Weights of a small GPT-style language model, trained from scratch on English Wikipedia: vocabulary 32000.
Each number is 50 + 15 x the weight over its row's rms, rounded and kept within 0 to 99. Layers, rows and columns count from 0. The size before them is the row's rms in percent of the matrix's.

# k: layer 10 attention key, 384x384, rms 0.0533, rows 270-290, columns 192-255
# q: layer 10 attention query, 384x384, rms 0.0534, rows 271-290, columns 192-255
# v: layer 10 attention value, 384x384, rms 0.0508, rows 256-287, columns 192-255
# o: layer 10 attention output (transposed), 384x384, rms 0.0406, rows 256-287, columns 192-255
k270 098:62 58 41 85 74 30 43 49 64 52 49 35 32 55 51 30 64 51 59 38 66 60 59 60 61 78 28 40 70 55 51 71 51 32 45 73 58 62 26 41 71 61 71 55 71 46 54 65 57 47 38 67 68 48 67 47 60 37 71 41 43 38 40 31
q271 091:31 58 74 36 49 49 66 50 61 61 35 39 37 38 29 54 41 39 72 36 66 66 33 56 60 51 35 53 40 64 40 63 54 39 49 60 53 48 56 47 62 68 28 50 48 58 61 77 41 45 56 49 49 63 28 30 29 68 26 33 41 50 68 53
k271 092:65 34 45 36 55 45 64 52 59 43 42 59 67 47 66 27 66 37 54 60 31 59 34 23 24 39 64 37 44 57 31 61 23 76 59 56 61 40 60 43 55 27 47 63 38 29 26 41 50 56 35 52 48 45 39 45 50 25 37 60 59 65 45 52
q272 091:50 41 64 42 45 60 61 30 43 63 60 64 27 49 60 53 40 52 35 41 47 64 62 65 62 58 27 45 68 23 42 40 55 51 47 68 28 49 28 32 33 46 45 66 61 35 39 78 61 47 60 72 53 84 59 52 39 41 54 38 47 67 61 43
k272 102:35 41 59 50 47 44 47 42 46 66 56 42 65 86 31 55 66 52 59 62 47 36 36 40 48 71 68 60 39 57 40 69 43 43 37 42 47 49 71 52 77 49 41 51 40 51 31 33 32 56 53 71 52 23 45 22 62 51 32 49 51 32 55 52
q273 087:53 42 58 71 59 36 71 60 22 33 41 69 55 54 49 71 53 30 58 48 60 45 42 73 36 44 59 30 62 22 63 28 63 42 66 32 44 56 74 56 49 58 64 50 66 19 50 40 73 52 40 57 46 08 49 63 52 28 39 60 44 75 38 39
k273 098:40 45 42 44 50 33 31 19 31 39 43 44 55 18 41 37 62 69 38 72 50 51 78 52 41 54 36 33 61 56 74 53 59 65 40 72 51 57 60 30 77 70 68 29 39 32 86 35 44 50 38 40 52 62 28 41 57 51 49 45 55 69 71 41
q274 098:47 44 10 67 23 73 45 48 22 39 33 23 30 71 72 52 52 33 21 40 45 37 38 49 54 36 52 32 30 24 62 55 61 50 61 60 57 32 48 36 61 47 39 37 85 43 69 28 24 59 40 47 62 77 74 47 64 74 43 59 37 52 42 61
k274 098:29 59 50 39 83 42 25 16 73 61 41 33 55 34 68 23 25 44 38 56 30 69 62 55 63 36 71 39 36 67 29 42 36 21 54 36 59 64 41 60 55 92 49 37 61 62 90 71 56 37 43 44 62 41 46 65 44 85 59 50 67 99 51 79
q275 095:80 53 56 54 29 67 14 67 66 48 41 76 72 19 66 54 32 60 61 58 53 62 63 50 53 30 29 58 29 31 58 59 76 58 48 52 71 62 50 55 33 55 69 69 80 42 56 63 48 58 49 34 52 43 43 62 17 41 88 51 56 67 47 40
k275 099:25 54 70 56 28 59 76 29 75 40 42 82 45 54 32 29 37 62 26 63 55 38 27 58 64 40 46 35 52 61 54 27 34 81 57 71 49 36 49 45 47 57 69 68 37 39 44 25 46 63 32 60 37 67 62 22 61 45 50 46 50 24 23 44
q276 083:58 63 27 29 70 44 70 53 62 66 50 32 48 53 48 46 67 52 34 49 61 51 72 58 34 63 48 50 71 69 76 71 39 60 54 80 55 55 55 46 65 79 31 40 37 64 39 43 36 71 46 39 23 64 41 41 51 28 56 33 67 44 47 28
k276 102:61 66 66 44 50 67 40 76 67 72 50 59 58 65 54 58 75 45 61 48 44 34 34 24 47 76 68 35 54 46 58 52 44 46 73 40 33 66 39 40 44 62 34 30 51 77 18 43 47 23 65 72 69 40 49 63 41 80 42 37 38 40 56 78
q277 096:28 53 30 52 60 57 62 63 30 58 43 43 79 52 20 51 48 63 48 83 39 37 71 43 56 24 47 18 46 44 49 63 59 37 86 60 35 45 53 61 35 58 59 61 50 42 66 49 39 41 79 38 80 44 69 37 35 42 63 55 37 52 62 50
k277 099:40 57 65 42 54 38 42 23 73 30 30 60 65 40 52 41 44 40 45 21 67 53 66 38 23 67 58 72 56 52 99 60 44 49 07 67 39 17 55 69 83 63 66 37 73 36 40 58 71 44 48 58 26 33 42 51 56 62 26 56 52 39 44 35
q278 088:51 67 71 77 35 31 42 83 89 54 51 55 50 74 65 38 29 32 72 65 61 29 49 57 42 51 53 78 44 65 28 62 29 45 55 16 80 54 33 66 53 36 74 73 77 77 65 74 57 40 48 37 34 39 42 47 61 66 29 47 49 31 41 53
k278 103:49 57 22 24 50 54 51 40 41 46 59 48 38 48 30 67 69 69 48 57 44 63 64 71 43 18 27 34 67 50 44 40 64 58 32 72 33 25 50 37 54 51 71 62 52 46 66 58 51 26 50 44 41 86 47 98 54 43 46 48 58 67 49 67
q279 091:53 35 33 34 47 67 55 38 52 53 50 42 51 20 21 46 77 60 48 35 58 66 46 46 29 68 49 57 40 55 39 38 57 87 37 38 52 64 54 34 55 36 49 34 63 52 55 55 38 67 31 39 37 51 53 72 32 43 64 36 57 41 55 81
k279 103:76 40 49 69 47 55 64 68 62 69 49 46 77 47 83 61 24 19 62 64 62 50 52 41 43 35 42 37 30 52 56 23 30 25 38 17 09 38 50 83 59 44 43 45 50 55 38 64 73 35 48 41 63 31 79 45 68 49 29 31 54 29 55 54
q280 090:60 34 17 44 57 51 54 51 60 35 54 27 30 40 47 74 75 40 49 54 48 23 47 44 50 60 69 55 47 53 83 69 68 52 63 56 41 68 53 57 69 82 59 20 51 45 41 29 61 52 65 65 77 61 32 33 46 43 70 74 44 43 62 31
k280 101:62 42 65 52 26 55 60 68 54 58 42 54 41 64 48 52 57 49 56 37 45 61 60 61 29 53 36 33 32 49 41 62 59 60 66 12 41 64 44 49 50 47 16 42 68 69 28 47 52 56 71 63 60 36 54 32 63 67 39 40 43 45 63 55
q281 098:47 18 64 50 65 53 84 62 85 40 59 45 40 50 38 42 40 76 49 36 51 50 63 52 64 63 45 42 51 59 34 51 59 57 33 42 82 46 26 48 35 61 38 39 64 25 50 66 63 40 78 36 51 75 54 39 41 69 56 43 28 44 58 53
k281 096:46 63 50 52 62 42 51 68 54 42 33 47 43 61 32 11 56 31 26 28 35 62 64 64 46 51 53 55 66 49 42 33 17 37 43 65 65 30 58 38 31 73 52 85 71 43 33 46 51 53 34 84 43 46 55 32 77 55 58 57 55 50 57 40
q282 089:42 61 71 40 51 36 59 58 43 38 45 45 53 48 40 68 48 42 66 78 67 60 88 47 76 25 53 49 50 84 46 58 23 24 51 37 60 32 24 37 43 54 78 57 62 72 55 67 28 34 77 42 71 47 57 43 50 65 54 42 52 43 61 82
k282 104:51 66 45 65 36 36 45 58 56 31 70 43 39 31 28 49 46 50 47 40 33 75 52 76 57 69 50 58 59 60 40 43 57 35 38 54 91 71 33 50 51 39 63 65 51 44 52 65 59 33 58 31 44 58 30 41 39 44 32 64 57 73 47 50
q283 079:61 48 61 65 47 61 50 39 61 19 45 68 38 38 41 50 29 67 57 50 53 47 63 38 56 43 50 68 68 50 25 53 51 46 64 55 72 26 43 58 38 44 69 59 53 31 48 55 57 35 37 52 56 70 64 47 35 69 62 65 74 49 50 63
k283 101:48 46 61 43 71 45 38 28 59 35 67 66 49 54 82 28 52 51 47 62 65 32 51 58 39 39 42 49 44 65 57 46 53 32 31 60 66 42 43 62 75 46 95 32 62 60 64 73 56 65 40 41 46 47 59 72 41 61 48 68 56 64 65 36
q284 099:40 70 50 63 46 63 61 54 75 33 49 25 38 24 52 45 61 40 51 38 56 60 78 62 32 69 38 44 60 59 56 27 36 37 39 52 83 81 67 43 53 53 65 53 58 48 60 42 46 58 46 48 35 41 50 34 74 39 70 61 47 69 45 44
k284 097:53 39 55 61 35 31 66 65 45 54 62 57 53 63 71 36 56 42 51 76 30 38 19 59 72 62 55 52 65 53 36 63 39 56 74 27 50 36 42 69 39 50 42 58 41 54 33 59 52 35 50 42 63 36 72 26 45 44 26 45 63 42 62 59
q285 088:55 63 48 54 44 74 79 50 62 41 54 45 65 38 40 69 48 42 37 46 58 36 55 49 39 48 51 56 47 38 72 61 53 48 61 47 47 67 56 53 55 48 41 45 60 22 62 20 43 59 38 70 65 67 56 47 49 33 78 66 26 61 63 61
k285 102:49 59 60 41 50 53 59 86 46 38 43 66 41 63 70 35 62 32 36 35 63 62 53 31 40 56 51 41 66 67 70 65 34 58 43 36 15 11 56 68 80 50 17 40 66 56 55 61 74 63 46 54 72 55 45 52 41 38 29 52 61 74 49 59
q286 093:43 40 79 32 47 57 49 55 49 65 69 46 46 22 65 45 46 53 52 62 45 42 57 76 99 60 42 68 48 50 36 38 61 43 44 64 59 60 41 52 30 63 74 57 57 40 49 72 62 26 37 56 65 49 63 46 46 77 41 33 35 68 52 41
k286 095:52 41 50 81 72 33 75 35 46 51 41 61 37 75 26 35 65 20 63 57 55 32 34 24 36 45 96 61 70 20 36 49 47 45 55 36 49 51 60 52 64 50 29 54 57 42 44 61 21 48 84 74 42 33 82 54 65 68 48 54 57 18 39 52
q287 087:51 46 53 55 45 45 83 66 32 56 41 63 40 80 72 55 44 74 41 58 54 73 45 49 54 21 42 25 73 50 57 38 50 59 72 18 63 34 21 72 49 47 78 60 63 68 70 68 51 36 48 59 63 34 64 55 68 52 65 74 61 58 48 85
k287 099:17 37 50 28 59 42 31 36 47 43 54 47 36 49 31 51 33 64 26 72 42 63 47 67 60 49 74 69 52 61 41 37 42 61 41 68 71 49 65 48 59 49 48 44 75 55 70 33 70 44 51 59 20 80 38 48 34 60 59 64 48 75 61 73
v256 084:51 55 35 49 47 42 40 36 52 46 46 53 43 48 58 52 66 18 84 14 34 30 37 50 50 56 49 29 54 27 56 46 53 65 33 29 64 33 33 46 41 39 36 19 22 39 23 59 27 80 73 45 59 54 60 53 22 56 46 41 32 35 49 50
o256 079:53 49 69 64 41 47 75 46 41 45 52 54 42 58 65 54 63 28 36 35 32 42 24 57 59 32 61 36 67 50 49 59 60 42 38 56 52 29 27 20 65 53 44 32 66 61 62 44 40 46 44 45 63 67 54 60 47 48 54 61 56 61 72 70
v257 085:49 39 21 45 42 59 50 27 21 63 70 51 25 27 67 46 79 44 29 60 58 51 31 27 50 55 56 70 62 57 39 41 13 46 83 66 66 73 38 30 54 54 68 61 26 71 60 52 37 46 55 54 59 36 36 70 64 37 35 43 44 50 74 46
o257 090:44 42 68 40 24 67 55 43 57 48 49 59 60 68 43 48 65 52 90 54 66 38 37 43 41 61 60 56 35 42 62 35 41 40 56 47 45 42 33 64 47 52 49 40 58 69 37 50 68 42 62 66 27 47 57 59 59 57 53 35 47 21 43 47
v258 084:83 34 63 33 30 19 55 47 58 45 37 65 24 57 45 26 18 60 39 68 45 67 52 53 53 48 75 61 81 27 58 66 36 50 17 19 49 62 47 45 45 27 41 32 76 37 53 54 30 62 38 54 60 60 41 62 29 37 39 62 32 64 42 49
o258 078:59 42 58 33 41 60 50 53 63 62 59 56 55 39 56 42 07 73 32 46 67 30 57 44 75 31 38 55 73 65 46 44 23 85 59 48 46 37 34 47 61 64 49 61 61 73 48 59 32 56 45 50 55 57 42 50 45 33 68 54 40 55 53 53
v259 095:65 31 76 50 63 37 52 25 49 66 58 48 34 37 40 48 49 52 68 51 54 55 65 53 40 28 68 37 44 48 73 54 69 32 49 59 42 48 53 59 42 63 66 54 46 60 70 71 25 51 32 41 53 49 61 69 23 35 30 53 45 59 42 26
o259 098:64 60 56 36 64 64 35 37 78 84 46 33 34 57 41 69 33 52 35 67 72 55 50 63 75 99 29 46 45 64 45 60 45 52 46 59 37 91 69 46 38 44 61 58 46 46 50 64 57 51 61 73 83 61 37 73 46 14 65 34 41 50 52 32
v260 089:34 70 56 65 90 58 37 43 69 22 50 64 44 64 58 58 73 68 41 55 62 61 62 38 42 58 33 46 37 57 65 66 31 69 28 71 51 25 52 50 32 77 67 46 36 32 58 31 66 65 51 66 16 79 50 63 50 56 69 49 52 38 46 77
o260 079:33 69 30 47 45 34 51 33 28 52 43 29 54 65 42 42 59 45 55 30 26 44 37 61 48 34 51 38 35 28 39 56 41 30 27 70 28 53 82 51 48 37 54 41 63 39 47 49 61 36 31 52 44 22 57 52 53 70 35 29 49 54 64 52
v261 089:68 74 57 36 55 37 41 26 45 36 42 49 48 54 45 41 59 34 66 65 53 75 43 51 72 81 62 34 57 72 56 53 52 23 23 58 25 69 38 71 69 37 39 30 58 19 45 47 61 31 50 35 66 13 35 22 64 42 38 37 61 68 66 38
o261 092:44 44 58 61 54 40 54 48 55 56 68 35 36 28 67 42 49 77 55 21 49 43 44 48 58 44 72 57 61 59 49 55 56 73 62 46 50 45 35 33 49 37 41 66 88 47 59 49 40 42 56 60 52 60 64 76 37 37 34 83 59 49 49 45
v262 094:35 55 72 58 78 26 65 29 66 70 45 26 39 59 45 70 43 70 43 75 48 15 48 69 30 52 32 71 74 51 65 50 40 26 71 56 28 27 39 75 33 76 46 68 49 55 48 33 25 41 39 44 43 41 58 37 33 52 38 69 47 47 46 47
o262 088:33 20 68 41 10 40 63 38 32 71 40 60 35 60 33 39 48 57 54 46 50 62 44 63 67 62 34 56 62 37 41 53 40 67 51 40 31 61 63 51 61 49 58 59 51 48 24 43 39 58 54 54 76 32 61 36 43 20 50 37 83 57 68 57
v263 086:56 46 48 67 47 44 35 70 54 48 42 59 29 53 32 39 38 31 68 71 45 68 49 37 55 23 72 48 62 55 68 47 34 33 57 29 66 58 45 74 73 63 56 26 57 44 49 40 36 21 44 26 27 20 58 52 63 45 32 74 37 40 53 29
o263 085:04 35 44 49 63 33 59 65 62 48 49 68 31 58 32 57 31 48 49 27 47 36 38 39 55 63 68 33 70 48 51 39 38 83 38 39 67 25 59 78 29 53 50 43 75 36 35 60 39 52 60 58 60 57 52 47 49 23 67 38 52 55 46 67
v264 097:38 21 74 50 44 83 64 37 51 59 57 46 22 36 57 36 25 55 48 45 51 29 63 61 61 46 83 78 57 69 32 38 31 61 47 60 62 52 36 34 50 31 67 84 27 43 43 36 44 40 41 34 28 47 43 14 55 59 41 82 44 45 62 37
o264 099:43 40 40 25 70 40 31 58 67 53 35 61 62 56 56 40 52 48 54 75 72 36 51 68 32 77 30 50 59 36 40 61 34 32 44 62 48 66 68 52 59 60 57 34 40 81 63 56 26 27 34 24 26 35 38 43 56 72 46 43 49 60 42 49
v265 084:89 66 62 53 44 59 39 52 59 56 67 53 55 72 62 55 39 34 58 49 44 38 76 44 34 71 44 65 54 66 45 26 49 57 32 48 38 47 32 44 74 37 42 31 35 52 20 37 26 69 54 48 61 63 36 61 34 47 36 40 39 62 56 38
o265 083:48 27 56 64 76 66 28 42 54 39 59 47 38 44 63 48 44 60 59 62 69 24 57 59 54 32 66 65 45 69 27 52 43 39 53 62 44 43 39 37 67 43 41 58 33 60 53 82 46 30 31 25 51 46 45 14 38 83 69 57 43 53 57 40
v266 100:27 29 61 29 15 52 52 54 56 50 42 60 75 67 50 31 28 37 72 27 43 75 52 63 38 26 55 27 38 55 83 57 57 21 68 00 66 63 58 39 40 36 47 39 49 69 51 66 64 52 48 31 57 81 67 74 74 49 44 39 51 24 57 30
o266 095:49 93 56 42 67 62 78 45 57 32 58 45 45 67 74 42 24 52 57 35 69 43 41 61 21 52 43 44 43 67 40 63 40 39 29 61 61 84 29 63 62 63 53 55 61 58 40 55 61 50 37 58 58 38 60 53 41 64 58 41 51 54 53 31
v267 091:73 41 78 52 19 65 76 50 48 33 40 66 47 63 38 55 42 44 64 50 55 61 65 61 41 55 54 65 60 39 44 49 49 42 33 51 47 46 42 28 63 32 47 54 75 38 52 54 37 26 49 40 51 35 42 24 37 68 58 75 32 32 38 55
o267 090:57 36 42 45 76 76 26 47 46 47 58 68 24 25 49 53 34 69 72 56 68 36 53 70 41 20 47 68 47 72 53 67 52 66 63 58 49 48 22 44 70 68 36 51 29 70 83 65 26 39 58 37 71 44 54 38 39 58 63 43 69 51 65 39
v268 093:60 60 75 35 21 54 51 52 44 35 80 52 42 63 65 58 56 47 29 31 57 38 66 71 40 82 44 79 36 37 35 31 40 27 34 49 48 39 44 57 51 62 36 42 71 45 36 70 47 72 57 50 71 69 29 32 59 67 31 45 22 86 68 68
o268 087:55 41 71 51 42 53 62 60 64 71 42 79 53 41 49 32 65 44 49 22 51 44 36 40 53 54 80 43 74 66 47 38 49 55 63 56 53 40 27 48 59 35 34 41 77 58 55 59 41 49 48 27 42 39 45 27 65 48 67 67 52 55 46 26
v269 089:68 85 51 40 63 46 61 70 64 61 80 39 78 56 60 62 51 56 44 65 60 37 30 60 46 58 56 78 43 51 34 61 42 50 43 52 37 43 49 57 59 66 43 62 47 43 48 52 44 36 29 60 61 49 69 28 54 41 40 99 62 59 42 59
o269 081:53 35 58 24 49 57 52 43 43 36 36 45 19 30 21 41 77 46 56 55 54 89 61 42 59 46 18 44 48 74 59 63 53 18 59 53 43 87 62 45 42 52 38 46 34 56 41 11 50 43 73 41 45 52 49 65 52 45 23 22 57 47 52 46
v270 083:67 72 52 40 76 49 61 44 48 52 50 60 43 41 32 22 48 45 73 46 55 43 55 58 42 38 13 53 25 35 82 33 64 37 39 51 55 59 67 76 35 69 69 59 21 69 51 29 34 56 65 60 58 38 41 59 71 51 69 86 69 14 60 18
o270 087:55 29 37 41 23 24 89 38 55 67 36 52 33 65 40 35 60 28 26 46 67 67 41 62 66 67 44 18 57 61 44 50 73 39 48 41 42 45 83 68 51 58 37 37 55 46 41 61 57 50 35 68 74 62 46 54 45 44 53 27 28 49 54 46
v271 089:68 55 53 43 30 70 36 82 22 45 39 39 22 50 32 65 29 45 58 60 37 49 63 62 59 38 60 55 31 73 67 26 48 55 44 24 57 53 57 61 35 23 43 47 67 53 37 61 62 34 53 22 34 55 44 45 44 55 33 80 21 53 81 39
o271 087:41 52 82 45 56 78 47 44 48 49 62 48 41 38 70 48 32 74 53 53 52 39 43 46 31 64 35 72 58 74 51 54 58 64 57 51 76 81 61 43 55 50 65 67 59 31 63 50 44 36 73 43 55 49 52 32 43 95 70 69 69 49 36 34
v272 083:44 41 29 60 51 33 47 78 65 41 60 18 65 59 61 46 55 35 57 71 33 55 39 31 66 40 65 40 54 84 68 50 37 58 79 33 36 57 70 57 36 65 74 76 38 72 49 64 62 69 69 53 28 95 56 78 51 42 33 58 60 76 24 60
o272 078:50 76 63 37 66 68 20 57 42 24 69 57 48 46 45 35 56 55 46 49 76 48 75 22 53 55 46 56 65 26 28 56 51 55 27 47 63 63 37 40 28 46 58 46 40 56 33 50 63 29 44 45 50 21 56 47 52 51 55 57 42 55 45 43
v273 089:73 32 87 34 69 56 44 15 25 99 41 69 53 43 54 65 55 25 18 78 33 40 69 41 52 35 57 38 61 62 45 63 73 46 63 48 43 36 41 54 61 32 69 64 43 53 42 56 48 37 45 42 36 30 41 67 45 68 63 68 52 51 69 72
o273 086:50 57 30 39 64 30 53 49 57 38 47 45 65 68 51 46 31 43 59 74 62 37 45 49 28 38 31 39 58 47 30 30 34 54 60 63 72 30 78 53 21 50 47 64 30 33 48 66 42 40 52 21 70 37 60 55 51 50 44 49 44 67 62 68
v274 092:60 41 55 70 50 67 88 78 51 37 62 63 73 30 63 60 46 81 64 34 66 20 33 41 56 61 43 57 49 52 73 35 71 66 85 32 33 53 52 47 44 50 60 69 44 35 70 39 55 31 42 61 54 38 77 44 53 22 66 61 49 55 50 43
o274 088:64 21 39 44 32 52 60 17 42 51 46 44 49 38 40 37 54 56 43 70 37 61 37 65 42 70 38 40 48 59 53 66 76 55 57 52 40 60 94 42 53 33 59 51 68 39 65 26 52 71 66 37 44 32 53 50 71 63 36 56 44 38 57 65
v275 083:65 40 37 52 53 54 44 46 46 80 65 54 45 57 71 46 67 68 70 40 59 65 34 55 14 57 63 61 41 37 64 63 66 25 70 34 49 36 51 32 65 63 60 37 71 60 60 43 30 71 55 25 53 65 38 61 68 51 49 59 23 49 39 49
o275 087:57 66 79 52 68 60 56 64 50 26 67 35 58 48 58 56 42 49 70 49 49 53 58 39 33 45 37 43 56 54 54 49 58 53 45 47 53 76 59 33 41 49 49 45 42 56 52 43 54 56 65 51 50 36 62 58 62 51 33 53 74 62 55 36
v276 085:59 34 67 37 17 58 45 18 53 75 37 67 51 51 55 37 71 71 50 38 42 75 23 47 70 66 57 25 30 51 44 44 60 67 37 44 67 39 63 27 29 30 23 61 64 66 18 40 51 19 53 59 27 41 35 64 39 40 40 55 22 37 68 41
o276 078:36 59 44 51 61 44 50 42 58 56 47 49 43 62 65 54 21 45 32 66 55 38 82 48 72 54 66 36 71 58 39 48 64 45 75 38 54 34 32 37 57 64 49 54 54 90 77 64 62 68 56 42 26 49 25 68 33 61 63 53 39 61 46 55
v277 088:40 30 61 41 77 55 53 63 23 30 45 50 29 26 39 51 51 53 59 48 50 43 62 35 56 43 50 37 80 38 56 51 47 41 41 86 63 41 58 46 63 60 48 61 16 38 67 50 29 43 51 54 66 60 68 49 60 35 51 44 80 60 33 41
o277 092:73 39 58 49 14 46 61 48 47 80 29 48 59 67 53 33 60 48 33 44 55 57 37 58 51 70 37 64 33 60 66 45 45 34 55 45 52 43 57 76 50 52 47 39 23 50 44 56 57 40 33 51 55 55 42 56 42 63 37 33 39 47 57 53
v278 091:28 42 44 67 56 72 58 57 65 57 59 69 53 72 31 38 62 32 65 44 37 56 21 51 32 38 46 30 37 36 47 40 45 68 57 49 67 64 39 49 54 30 27 47 41 28 34 55 70 54 72 51 48 58 34 46 73 41 35 59 44 07 94 23
o278 083:46 47 16 53 45 47 53 33 23 40 43 29 30 72 70 62 59 17 61 45 50 81 64 36 58 58 32 58 47 72 33 52 49 65 27 48 48 39 87 54 61 29 45 49 44 41 54 28 32 42 38 50 48 43 64 51 77 71 54 41 40 50 56 53
v279 095:37 70 65 48 82 37 62 54 44 42 29 39 44 23 47 74 62 49 79 83 51 46 42 66 56 22 23 84 37 45 54 65 31 54 64 79 52 35 65 50 53 39 74 39 45 43 51 50 50 51 32 53 43 72 45 46 46 39 64 65 56 41 52 58
o279 087:45 38 45 33 44 73 51 55 34 57 43 32 53 54 39 55 59 46 64 65 50 52 42 65 34 47 17 45 35 46 63 47 43 46 45 57 45 65 95 39 53 55 42 62 46 40 71 16 49 54 75 69 82 39 69 50 78 43 23 38 77 56 54 38
v280 089:22 59 46 60 56 50 74 17 51 54 60 33 75 40 40 49 80 34 55 42 41 72 32 70 65 42 71 16 67 55 19 34 41 51 63 71 70 37 47 36 49 85 42 66 47 41 50 60 73 52 56 48 52 54 30 67 75 72 47 68 59 20 63 44
o280 089:56 51 25 56 40 44 70 39 45 32 29 55 45 51 33 45 71 25 72 64 72 40 58 49 46 32 46 53 49 55 46 42 41 24 67 43 55 52 58 46 52 73 28 55 24 69 64 51 46 48 43 33 30 36 68 44 40 64 43 17 66 52 59 55
v281 088:14 16 60 48 48 69 40 61 50 50 55 25 56 87 51 46 27 65 65 41 40 48 61 57 55 49 78 47 54 49 48 56 57 69 50 32 50 69 52 17 48 49 47 53 57 45 61 68 49 52 44 40 52 55 38 52 87 52 66 47 45 39 70 33
o281 084:33 81 16 53 60 51 86 68 17 55 43 48 39 53 36 48 68 37 62 56 71 34 56 39 54 55 37 73 32 46 17 61 52 36 64 57 46 66 50 59 47 62 48 27 36 55 68 31 49 46 35 66 60 55 73 64 35 42 40 30 50 55 44 42
v282 095:55 72 51 44 75 11 50 33 45 47 44 76 35 38 69 48 46 64 44 80 43 40 53 46 57 30 53 60 62 26 52 41 64 17 62 31 39 54 61 55 38 59 77 26 57 46 88 66 31 62 58 28 28 48 61 83 14 20 57 60 36 66 30 16
o282 093:52 66 46 61 41 38 37 37 73 48 38 12 56 58 55 58 53 44 51 58 54 56 54 73 62 70 47 51 62 55 45 25 49 48 28 65 37 52 57 22 49 39 49 82 47 66 48 58 51 43 48 60 65 71 50 68 60 57 41 38 30 58 50 44
v283 078:86 56 37 63 65 66 37 56 39 42 66 24 46 41 72 64 36 60 32 41 79 78 69 43 45 60 54 61 23 33 59 24 38 56 71 38 57 49 45 42 50 52 43 42 55 59 74 42 30 71 51 43 75 18 30 36 33 37 42 49 46 57 31 45
o283 086:54 78 72 60 43 61 55 43 64 30 55 57 62 33 51 66 52 56 65 39 14 62 57 54 42 32 66 54 60 65 85 54 61 59 28 50 56 79 22 36 53 43 59 44 63 44 59 57 65 60 69 53 46 43 52 63 49 35 36 54 81 55 54 40
v284 081:48 29 44 54 63 79 74 34 39 58 38 84 47 40 65 43 15 51 59 53 70 32 75 43 33 45 25 59 76 42 61 57 30 44 37 55 49 54 44 28 58 60 47 57 15 57 50 34 42 50 64 38 44 39 77 66 28 40 26 36 29 42 63 45
o284 083:56 52 41 58 53 58 52 37 54 63 26 46 69 62 48 41 60 46 60 47 52 35 21 86 41 47 63 58 50 49 50 47 70 37 42 51 54 36 54 45 64 49 61 42 48 44 69 66 35 21 51 62 74 66 62 56 52 64 56 59 52 45 77 49
v285 082:67 42 53 28 48 34 56 67 31 37 57 50 61 67 28 63 67 41 30 70 35 41 67 63 64 58 71 71 45 72 34 46 64 43 38 66 49 63 61 61 42 71 46 78 55 63 75 59 41 50 38 47 49 47 43 48 69 78 68 46 57 41 39 73
o285 073:31 64 49 56 58 58 25 57 38 30 71 52 21 42 59 20 50 59 51 40 37 35 65 41 36 66 58 77 74 54 54 34 28 73 47 74 48 65 60 50 43 44 29 66 51 59 36 62 48 38 60 50 58 34 52 50 64 62 60 51 51 56 60 54
v286 082:63 52 56 55 76 54 76 51 66 68 39 63 59 51 66 42 36 46 64 34 49 51 59 68 20 74 29 44 21 76 74 72 67 55 63 69 28 37 36 69 31 20 54 32 34 62 49 48 67 70 63 60 53 65 34 70 70 40 30 55 64 44 96 36
o286 084:44 66 51 72 25 51 69 40 54 34 46 55 46 45 63 27 51 35 64 38 46 37 50 40 56 66 73 40 35 57 46 44 40 58 35 43 74 45 81 44 35 28 70 51 76 48 57 49 36 56 66 56 45 52 45 55 79 59 43 52 59 28 45 37
v287 085:52 88 52 57 54 79 59 63 50 43 67 43 61 62 23 60 43 47 35 45 57 49 59 30 61 35 61 40 52 48 56 57 55 44 42 33 60 59 53 55 34 52 69 73 51 28 46 42 42 58 46 52 53 68 32 49 46 45 52 55 81 38 54 43
o287 086:41 44 21 38 48 38 44 44 46 66 30 38 39 80 51 55 72 46 40 45 55 53 48 51 49 79 40 52 39 52 40 48 86 68 16 67 38 46 77 51 59 45 47 49 56 18 48 35 49 52 61 61 37 51 28 70 68 47 32 47 42 25 65 53
q288 100:42 21 78 60 48 71 75 68 38 65 65 57 54 70 49 50 48 61 40 17 58 52 46 54 68 34 41 54 44 25 53 66 26 51 76 58 53 55 58 31 71 77 49 41 52 69 59 47 42 37 62 37 50 48 27 44 47 59 37 27 42 30 56 58
k288 103:48 68 39 16 63 44 48 42 65 75 58 23 23 43 40 52 54 53 49 47 57 47 60 59 41 39 50 52 57 54 61 58 56 40 21 65 41 55 54 47 61 66 56 58 67 47 63 45 66 44 62 48 55 56 78 60 47 50 48 76 32 55 54 40
q289 109:89 55 29 43 63 40 33 46 56 27 48 26 39 53 76 47 39 42 37 64 40 43 38 47 59 48 51 62 44 60 52 27 67 34 38 54 46 41 36 56 41 26 53 53 38 61 53 47 48 71 42 47 48 63 80 57 76 32 71 79 53 56 48 40
k289 078:66 33 47 38 25 52 55 19 39 45 52 73 57 35 55 56 54 72 44 56 48 59 28 54 75 54 11 48 43 42 36 30 38 70 52 44 53 52 40 50 67 29 44 28 69 55 70 58 35 23 60 51 71 53 39 51 78 57 60 43 67 13 31 52
q290 106:53 18 76 82 28 70 68 61 51 32 40 49 74 50 35 62 33 39 64 36 45 66 51 20 73 61 54 57 35 46 24 34 72 47 61 23 48 70 68 37 59 37 42 40 57 36 56 24 54 66 42 72 31 39 30 72 72 37 47 30 45 50 47 36
k290 096:29 28 55 50 37 54 68 46 27 58 65 52 51 59 60 69 26 37 53 37 36 44 33 26 64 65 51 53 76 21 43 90 66 40 54 59 38 59 74 45 50 21 35 75 44 31 40 29 41 44 45 32 34 33 48 51 68 57 51 55 68 61 44 53